Part of a small language model's weights: rotary positions, tied embeddings.
Each number is 128 + 24 x the weight over its row's rms, rounded and kept within 0 to 255. Layers, rows and columns count from 0. Numbers have three digits each. The size before them is the row's rms in percent of the matrix's.

# layer 3 MLP down (transposed), 768x192, rms 0.0688, rows 339-355, columns 0-191
094:142138112091122111122126155132109131119094125128089174138106145127122090193118120135169112106133121133093164114115145138096146120121115156115139126103174128131140129132120129152165157118128095123149133121098119107113139137113153164147150157142118114138102161145143086168135155128121135203131115090157125165166134121132144090144109132124139108147140176129147152126089076147170101129156132185125131131132154117129143092085140110111132076125112142105130072154103117144122144142159153143110135177177121095129096127151159117123073156102140168163170149115140125135117164166124142126
106:095122091096124148162088146144139113124140114127136096093146128123169098144169165119091110139136108134106171164125146141101148142045134120088154119093152103103164114110084124093141125135121159113139157106144128121148138132128115083121140105092105117099134129104137087059107110144123140141134129148127077129131128144142145109114098093185138108106142101100107137130109151116144141147158151136129160092100126134141126148112151114150070097176133146135118134132135130061142136124116111108121101151118150157104150140135129153121159106140149120124106153179111152164115098103103108095
097:093111127155073153142096141141117090118136152093114106110115139136095115093157117118100128099155178109098119066105103110160133164163133109144079127091128179168134138170120139134168137130139140104112151114093143078141173101105127149106095166165129112161136111124146144101130079116152121134094125129144083121148129130122102110126114108104097151109114110134136117168143130152152111148135116114117110107111157129110133110154182138138141159114129151112136138070080120123118180155113099151149136118085084144129146101127111116142084115120083139134125134145132138138117107153095149114
100:150130120114110125100127105134100087133110125113122138110121148159153094158084113087121162129102119121147178184178113155108130157124182141184144144102138126157171100102089154110125137141149118141137129156153121152129157130139153107089141122134145119154085138139140122176127091176152120146149143106074103114170137137149072122108122128127156132134124104086109167119132134131161128102169083128172126110126103115113094123183157132136125143150139096132139165130162088179139111091128116149127101143116098147138132144120139134132165120109163138132132124122128112098137168140116149082
095:132142121128133123104150105121076143092157133132132145122128137131149126125126133105174110147134150147132149146142116121166143119149109149156159097159138098166154116160150140185089167120112109141104114153106117136118132135135115137149081152119156126181136135151099115158088132105112131119104148134141122135106107136169109134151145128111122166068127151139145105107122080109121138146091157110077101123097121149135123123175144145114128141116167130126125156059105141091158146114104109149119090105094135120177154113119156074133123125155138073117130148182172084151113164145145090141
108:147144134146145064142117124108108140124068177139172098131122145111153123150145171125141164104106099105121124159167138129177127103110097127166111108163140089093136146135147152173136147178153107129162150166063111124121112136127116113150120133143121145134132125137110116115125139152127120144153151138127107102182134116133142088098113128181175092139128112108134111128167141130112114121145116109143091119098102088167127115151139143121099139163143138130182078173121099147110127073138097116122145180133146138128110084131099129104123111113121128133095125147131145168138168124122105126
105:104143091119109139098067155116178141099108130125128140117115054104105137160143149185097125108119110107061129148130127099104105103102149145121146156103131112117154162138086153119124143167129176111115127167145132154141126123149139164138099109134108139099167169100150128107128136115138121104119135115117110092173113090154145125136139150154132123106171114129150101138140083098115119117178181114118118120119143170127110153148127120118112131129134109140123129137089108157088080191132121134147104149132132121090083169093127144139131126109110143141139110158132154123106156119104091127
097:128128174151154126145125129124154139145091138104103091154103139108113153124104154178147152168120107109103167149175110121137129130104109106093168137130102127146117152102100134103096138132133155147167118135100152140054113113097124115184132117098118090096114129107151130117123105095100140107141142165150093123128163167120103078178120138138166122142132134106122111095083136141150113116132149106101094139115122185122146089099112123098111162120115141124124129104163114154151134150109149099161108141124126119110130133118140129092106210100112132144123109166106128122166156101106135112
097:139115113156144152175170105123134173127131117139098125126122144111164137107157142125130128109127094086139098128193161097109103105092113119147149169147142122141122104121108116127134141136134145123149139110108136120092138160107155120134112136099121086154158133101121156148124181119126113110089086115133127110113119134107132146115094152148111151142093147148187123121126107159122097128137177093117189142121069140107171163129152111105168106147135128107120166141138172142124174093126100077172107095130107101135135142102107143131104141074121140105079121140130167131170136124146143119
111:088185164158102154115158165135094116136117144193125119149114116159162177106132155131139180127128135123117126141179137111100099084130118102142142088142146133094161119143154133119197137132147152147128118120140129123155152138119135092127116132134183123162157096093172150114102153131097130183125144148133146113077152098108179121143095136163117117147162129139132124112151085107133179147136149113099138048134094113173116133121124130137092149128155134142113124121142113131103120112113150133121156129136126143153127134158128100146167121151125117091133101096126112135135123112140119139
104:130081124143111099150119180119159129127129126155131154145131144125120142149125093145172110113077160114133097191130141116092110135126132143117122116107124091103147127132116085175098079149107130134117122107130127142133101142125132154155121107122157110147132103095081105167108153115179207132150088138164177094124142137162184103170181129122098105114135131168167149093149107118154104150132135108120119128126146150109119155119143143152112113142160149095120127164091112128098125142125116165117130104124108150115103145131122090140119108115182149154146133153107132124099172125124121106
099:105134164145103129163136144099125114135106202128114124149155111109105172138137154125135101132082129144101135117121142122105149162130107138085122096152121109108120152087151131128110146132065115107121133138126131136109074083121107108120098116154104136143093094150150124173113105068150075103080087089109127124087142139135094106110118124114114156140142135090113098136099151135071109145129135138123129126191110080105154141126137110144160129158156165118130119131133128111101152119140121139108130134165131105164144137096092127118153153130130110132066142133099115168127116102161147124
103:136112141122147137153128140087150143152104129151147166124126183104165150108070132146116106091100118146108142128147174101092156138109136146112130169160101134116142082065155117161125124145160146167151155087158138149115102108122123153098093175105108104116126172182131134163127126134191130118125157163163125105125111140112161128106139129114125101143124126126122126110144067122104104144164181173148130121103119126099124127091151123155106138147113141123134072130103162103096096127149142131149130132121131108123134100127151104134138093134118121121155108142117127135090145092138110178
098:125124166105140129154149142080158136110119192145164144079106120118122156160157124136196089060080114157115154141128157100086115105152144139091153139164141128116122151106132144119113087134131166150113126111152142150155152114101165148101174181108139165121148128124155086158148120139119094118170146137128135141155135149096143135126153122150132115150130104121102154123140127160124133155141131110083142133132128094122146108121112104133143089173139139108159161108115091136119072164122154086142093099155124126131133113122140134117136091123121157154155111122127084125125120085126132137
089:131120141114113161158150152153110100147150146165123115100141117109092169151137107129163144157146067141100093101139127103168154131116149152125134164087176164145115151137124116122096157110099119101162127129084136128102152160157110128148119156147108176117084133132114141136115108114153088146154133129136094137150108165118070130133119103117114120130129134133109128146150162159135081132162154119103151136138098144126151097157119113118083128143121088113186120112136115109086117112145180152152165111106113148141129150125160134190117125107115072128170152122159171122123136109118138152
092:126106131099095152138101139134122162116140155115132141080124145077107159154138087112130138140136157103131075162127138072123115118123112153161128093149091146127125163159104151139163144082102151116122163141150135115118128129110083184083066158174117135156157141139098159167176093161099130118158138144104130155105174135119119141141140116131104166137144115132113144101142096181157120136123115112112093130063161116137122143122154136141134175138136133155135110127126129147128114111137120099158161128110123125078159116137102098131114174176129117119139135141146107121103143146130136144
101:183124151090148134117114131120122132169105129118081145115111131116135078109094146104118120120151113121140098150144127087132121165121124126109161094124144129160140129096135131081116124171111145102128128100157133111142143138064117126187143132076147113137087102103145156095186113160129131104106169131143117175181158120110157138138147071123117123084180122177118138157109136098151159146145128139126144109140114124153146119134099194139124100183122136129123115128152126106128117153079115129124165127133106118161148149113132148120119085131114128144124152111137097149105097127142154156
# layer 3 MLP up, 768x192, rms 0.137, rows 340-356, columns 0-191
102:132163148121129084149156130102149127164112131152169087143139155128098181118083143117129192193136138143135151120133138140146166103147135141133159115145109110178135132150148087142144175100130130124147136164153129190143127151126164104136123121125141132150140106151173094134105177136174128167118088152129122124118121138166113148145159147134106118129108139101119116104176135130128143118111099188124189126106154103082119143088162128123105115120117170098130133074136139095143108113152101125157140121120106131163146151122100124099115119133122124127120099153146136125164131130102112154
101:140116139108128147102142117132155090108174104125096139104100114096128120147109112117122124164063096148114124122133136088099153131153110141137127100148164138126143168134112128172140093138138144125137128125100146138104147079138145117133132199109094146105145128134117110152080166120124124168156087128108124145161108149166118103135154095123101128154084161093103159124143102073159143117125133161144111175122127096118133114118106081138137089117121122152154144089111122109124116100115122116122140102120148114116144094141156182103168151135126075104109120129180156152121149081120096154
099:086124101112111146085124118129147118084094096147150107144107109106166126100127106164135143136144140169144138101092134091136155118129105124139093121145104149128078108152136151126144139168072147091177142103121129098124146125070129140135146092150112149101130117132132160084142086169111120088122140085141085157141147134100133098131115144141148144158140145143181079133166139142142129120120157159109137118109134127115140118093081150147151103125122157101114150135060129143125185141159109135110128116204131123111132088116136126138118104116120142147112149120082123138141119118096130132
099:102119127154153121102093161118138118120129102150122112131129091140076140115122128124083110065140102161105119119108143121141149141118090118159162130084104155101119129112133156092129133140136117171116111139116113096139147138113172140131127094176079141133131140139122117130165141178145141120147113095127159148168082128113113141106143104117136089123150129106104145127145115132155138147157104158115114149181149121105137120070115142159153142149053130144107134127117180125121114147125123082155125141158160074119131138130141156102128106086128156159142096070134151137154110130091155166
108:110155108105158162148129125115173144151069142136110129153134155131104133151144195152085100153132086127134120146121134126112082163119128147158098092122130145114123135111097171138099120162136173126130116117107118085145150108114120103128187110114100118100096138104117153101124152129139105165156115173101118126160135118121113147113107129141148117123127112111098129093110122123152126135136143153150110119142122105169117150136097108125087124186120095153107088138103149090112095140116124108076161165125139166175129138107131135117114099115154156154126134177096091116064115133152152150
102:113108138133154101152114112150115101130146122087062143106142146134129145135173101087128133147142150134138129092151136153091129159129123175142103196130088119166152122105157120071152086144114111136116130115089129104115068117119179143134128133118100142122137115101096110140143151138107131114128093119122115114095151113135141119130168122149079134117134150128086153118148138120144090132126110117101144145108104133110154120155135083147131123124116148112121154151114135127146126129159112199117151134134141098148102120129115045095115182103129171115136119096165139085111134112120151085
092:089136125120066123124104129151110148158101132107082119106131129128132141089156144150098152100136117173136132105100089085145127153133124159140150088156115118090162167131100118090152115135164094125118092113094145100147100111084098144127131124160125098168144135130126134114163090145174114121086092112148084117134129113148139148110117169144102141104118139120117183152153129110126126139144164152137159103178129106131143104107122156121131144120141124118095136094159183118126095119103089101174164144163131144128104118133099110161138168085132129144134134094157143096147114127136157113
106:142123160124150103098083143130159099146102147099125151163120152122152129133141132152123095161125091135151087183120114160132119115150105112131146105136129117109122124082113098105163138170147153133121114169167144140103140137140098122153159130171166129119144149117146132180077127111136115154155154086144101088142124160124125156106151159133145164160146111158108161130110131097169111137107114133136096080080133150099104119140161141117138096125136103108095136077172103162124138108109116159133151103081132155183124099154136143179118108136096102137125128142116137126118105116143149084
105:155178128112155118133136100150132125134128132158121131109116146155126160165106150171103170131154131130121095116113162172089093143094106133128159105153147121170107140132119129121123118147114092073093138175121105125132090118105143142130157132123133087140129139154162153082141128164117105101162100172152157165093165093158109140150097111142154128127102122141125153117177137121095129123127156136124101089141129136112068157150144168108160157127093144159163121098091112092152127094168155162138128121114149129137135110143089146130166098154116155112127111144098173153121120147137103138
103:157114120131174155180149140113108110139125110150127104165131150137128113116154149119160123151172125156128165115130109168126133131068104123090146101160115134155127064133136144106157131106105147132131138095098130152116098142086099133131180154100148093130110166139059160152071140106122102117155106101137131169130126104079134101134142152155108125120132125118125131136128144100114105129114126123159152157154087121142130108135140114144107151110108140117127144131148143144136095100119144091129131101159118078142144109090103089126109089119175142110090072082124116104116080131118150130
102:122154138113126108086076141083131134120166134138087116139102145090151154152145090063111091129172133124146082102128117144120099134113160127107104078141184125111132044156138124114145083142153119121137158104156137119089143128133117094101092121078138093113123122138099078134073087111117117084107104110107138118153154127110157125116143118108107120146149094145123157118135141148116102117135158109099119126129152125136163144129142119117122116097158135156119110123081154175141136122114116112125123161071153111109143129103139118114104138141119106160141111091140142127140102145135146157
102:141063103141101117134132130157153184141165163134076081141142125116109186148139143110131091112196123129137139124125148140110093122155105149122144124123121129144136133109072145110146150109136098119053119121157134135140110089102163137161108141122132127086126091124147136124118158125086116111109109105087109198093146114144116145136107141160176125129140145156154107151125173125100165103115117131123136098135133124130130169148144120117156124142143156127122118138138097109191122134132152120143084120120113119107106132157130093115124112132176086127116096142158124110103104107130133090
099:106135138162102064177101145162097159093163121108133081136115162161114180140147101117122095118158131113099104085136130100172120102094154119135125114119134149111129151134118170121088098129168145124151136149104122106085135096133159111119128111135169128134111088115125152137095123106107151116112174126138130171067114100139148147122137106184163114105126121105124116111135089101123149110148141133145130126164132135112129120138143112129129124109122097112150151127147147170121100125097146138104071062124134152144105166159143117088154094111164148159092157121122133121124118112143130159
095:099131145108141132120132139109110122174139135119151155102125156112092097134174153121104145109120169116131118147135089109102133167148158148117153095157052116111112137183158093135113101146159130165136117115150132122112104103111160137134167115152135158131168151106124121106129149131075133110115098115097135120126111140146154162154131124128165181158134145136119098078164124135126123150129160125110115107158214103125134100111113173112132078131145115146070152143172114145132129142103105134111115125121093127106170097154107160152135108135127132109124125116139102144129115148073153136
097:108120121141145108086112095128114129097134119197145102160127147188135086117132144154101136125117146113136147072164141162149133122127147104152134141122176146160105109104154145116079110127186121131115103133126118133121112108143135117138171144076153122127102088094114128123083145114155134134135119098158127112135107129172136129125093136116120084113153128123156099147132162108089137123152142151133129145198127117130140147105102093101104126105141106102094158129130126131137144135087146098124124162123086113159086099109159145143126115095108155117094140094134078123188114085136152129
104:159150156151106088100136133161135130136124138141109102091113124109120152089150123149171110139115131122145157135158124128140193120123113107172156123138158123168107135141113151087121108113146096094107118127108105136108140140142133152119125147136147146133083127105139126106161152139095093110101123120126133098147162123097092133153140118144143142148119080089182116121111164155132103151071124141173155130105150114131142141119153099159100133121056159105133157099100130111144163102124127138131158100140151097095150118108115121079145131135085170122151070099173139107127129133186141143
093:120081130116112124157156101119157124151082141129130126131125145163092109123110126090102124126100108181067099159137150066139116158126135090146096163176094121165127112101105101057095155160147148091110123124150143133101106153142117125078090130148113106110121162140152135172129130131104123088147123142172127117126141121119137144126128160119144118123143067130082130095150119138113111172128132148152114093158150121121149124127112160161118152105153146121123149109130145147137139144113155105143132107161145131166146135111122117135111108096146104107140086114137102104134091103166116071